Weights of a small transformer language model: 400M tokens.
Each number is 128 + 32 x the weight over its row's rms, rounded and kept within 0 to 255. Layers, rows and columns count from 0. Numbers have three digits each. The size before them is the row's rms in percent of the matrix's.

# layer 4 attention value, 384x384, rms 0.0321, rows 138-194, columns 336-383
095:148132139102144105153101151120123119167119142115121149118129084071112159108150125188084096177099163142187141157134090155123092058186118166135183
092:116133094084156122132123144080133169172159109111141160131108195177168103172135035111112150116143139104102147123076073141126131134118093174175158
102:104172169159136113069154181177128106174086096136127188106138104149133166181107137113043121127093170160107126123103120119101100082134144160091099
097:107162105108098153113092087138207080082141086148147065149165154116132129186171125104101094133089142106121093137177127132162149134133142155187100
088:126120113158137118152101108216054108107140100173103109136133133108150158113135097110076152065076122161143136163089173125176157174139126135138146
092:095128087101106113166062133103134102107119136107103045196102132105165120176112150095140063129107141138072111093156095134180139098123100148163139
095:130181144193072101176113158147145231160127122171098083129126146125133162112100077154195108122157152130113196079104148143168129148100181124099092
103:114139128201105084144138105142194133107073161124127126098169145099146134154122121098142139096104165120128174129132131095110181112114083111112106
110:124095167077099175110118146097080082129165107112178042109086137138148089114169156134149127117156153100097107108141122173142138128121165107101179
096:100178179141139150136112143148150140102166089159124099106098141142087161086077112171113163179123084114145109088141100158114141129188197098139138
103:172117060121131154082113105206121138114147187106123091171097116135108139169151110162129148109151130126168119103110125174170118113111136098118153
100:113142108118140124109131126169131105157116186175162110203140081111141166127106150136148088193120113080175110107090102146106123119147089157098086
102:090142185142118085131104217149128086119156106119138107084094085100127121114124182156109195089203145112099129123147138159090092096152127163076109
088:171149123192148195172132167190109145098102130135095063129189122127122129174157172138146136127095174124080109111138107142153109075112143152153176
091:147114136143076123171163125127164180147086103105069150149137133082108094173091123132043126128120144161115105097100155159113158179076182125171088
093:183121120161132139106074108119119120048141133120117132161125111107075110226148130143142114108083144134150127100166125108117160134110117075169133
106:154143131142067123120078139092092117106163075092136088112184151107121148087110095140103170115165125128185097078163139157105096121096120164114160
108:126123113124141104116206130121097124155159132092112142112132140151151103063138127146098181125185129112085122202110094165209172051115082096142163
097:135126091111141105138181091181174136176130176146076120101143168167094107039104184148107172123121180125094090139128150153174134194125114103087142
089:186122133098132115121108167142125180177147109221147149180152182170120160132172060109127178139151158096087124139098147114088123167085117118121125
101:105135101146177142077200135137131125161134177156143183142145142130076076092119177127133101161078079173140126113063172096121147175163197146100099
097:123154154141146154134109126195069116106138151160070122156151144156110089119148143164097121145118091100098149150125102123175111221095202069125107
099:144135105127143170138165129128072170110162153129126150168093182116106144129079199104153081171081068132110172142196107133144179100104119147153124
094:147088091125103120086104106074161081160157140127079115201083081139155141108117116193140127186079106121168122157140106080137104096126117119161105
101:203149127165153172135120107133128137115144102143117072118105120150116101171191167104143078120151152065139093147195113133128105117043125138102137
097:145085169164105119123105143131124128085121091120130126093183185160137110127153200163197130116138120137145194126100091155163154120123109107062104
096:158110119145121091135121138127141141148110100111142092120117157177189113165144161112127105129154116117103126177149119145104127095075110118088121
099:125227119101172143042157103158116168120140185121151123111088092120122173139128074147143105153123144111118159121110119086147101079141143130142161
097:133160126094176140139128121153142147153132188108119155172137073168109116131130054074092140116192087161130139166080109156161126088182056121116174
098:113094090109084155099162057134133147111151130187076109146115106153132123098128116178124162146115148125158143132114123153135091148071091055138122
091:138154104129120177165124136092085086153109101109121111162155183120098077152117098113062134178133120101109092104141090115147185103156128133140151
100:119144149116125117133119046188129162147128154109094133114109149131120152108145052178068150103122146125111146140116166137143153189127109136100139
101:112107085137133119101103124194106087128154072098122039142090123118144131136095139154172144099069100100078092105151161108096145080130094065130141
096:120154162186110094158105093158169110137062125068117133059183144110111118172097118125128146094067156145160102072077113125139126112158144177148163
099:108175161190159115183115114181082171107092143150072142070119132158136129120126133092185114099073128147143095165089152107109127175193147088124105
091:157126128158135128151085154107130103083108086096145132099142092122089115149102098111110192118134106067120039090120155152144150170113166153127099
097:095167135092144123121079165137187184073100123135108083100172090113069147178138137126187181119069193160145114108090189179102170123125175048144127
103:131159099159130143163124106172124121109131189107071128160151114099082085112129097048171115113079136144104079145157183097191117192169164127132120
099:110125148093130127087122193150130173089149148114148118128104131170102173233143049151093106136140095070104119113099146101121122123114132156163130
093:120106161081046140127124142177147101089141137144174077149124136096129147148126131201126133124117103157162067116087126142150103113082085105189084
102:109131093127152120125132106120174122080097124077093169106182107192116126089121159105144174138088097110162096159119155091079097168173148150129144
095:125106125089088091194086144182162103136183146121155097065146132105148185098138136218105147116153130157117120090140109165059094112083071108154170
100:180165103159181132157135159146069134148120045098080084125134154147096124135090117095135157122178084109130098085107190122117141148107125149086063
087:161120143143077102118097148116115201092172105162157200161161126103091140101134119149080126162110169149120152091140156107090100163067162121098090
095:104044153137140140121175105200100111135148170115139158101119159144120103150112115148096125120108093139113129175107159170155140162096117082187107
101:128134134138101148110097144160141131133210208112130086147133130110109188140140168148187083101191088139112171108148138147108082157162149127165092
095:192093176181119168097141148110122129161082207178128090177132147125129108150114109126120132157178123133127080146126084161092126166125158172133087
095:184092141112145104148117160106075125104083153156190206088141099128152102074211150186123113149123126134066124097148126151114084151133159109102121
085:106108093119154120116159134150136135111146193118162171120140117089155153092115131169137122108086132144152183154130116134139146119138104093104145
100:113082130141159045136171063195201103130124149094136098063157140135164142096174125161156115139116158151141163198080045217147176080061068109144206
110:134137128129165182159077130086114150120116114119196030078105115135183084119163157053134129074123149157146126127111118163031136101136093078154101
097:118175093168172175132167114110120117107181103106122184160110149100087127095092152142145073149093080126140057053137151085120158101111125175116128
106:152164078195166100189131090113154177128075114143110122109136162167075095142114151105114096133071066138120114118143167091101148174105158106126072
104:135127143116109137135164178117138069093136138077078141128097102124121064123122166167090150082183159139141134141144132125143138100102119084136166
090:158102148075131137073144115143110097092096230160151154187111105137064158142064080168187118126123054121163107122092117159079129111162078131139091
088:117164121116124153085104145154160091116086112170065088147090120154075118151108176136200117145128128119110048094148186171125100134142169129123124
109:141152172090087110100197152124130101187129158124201142147111122135149189158128078118122126208110093114107120123100135085165149112087120165200125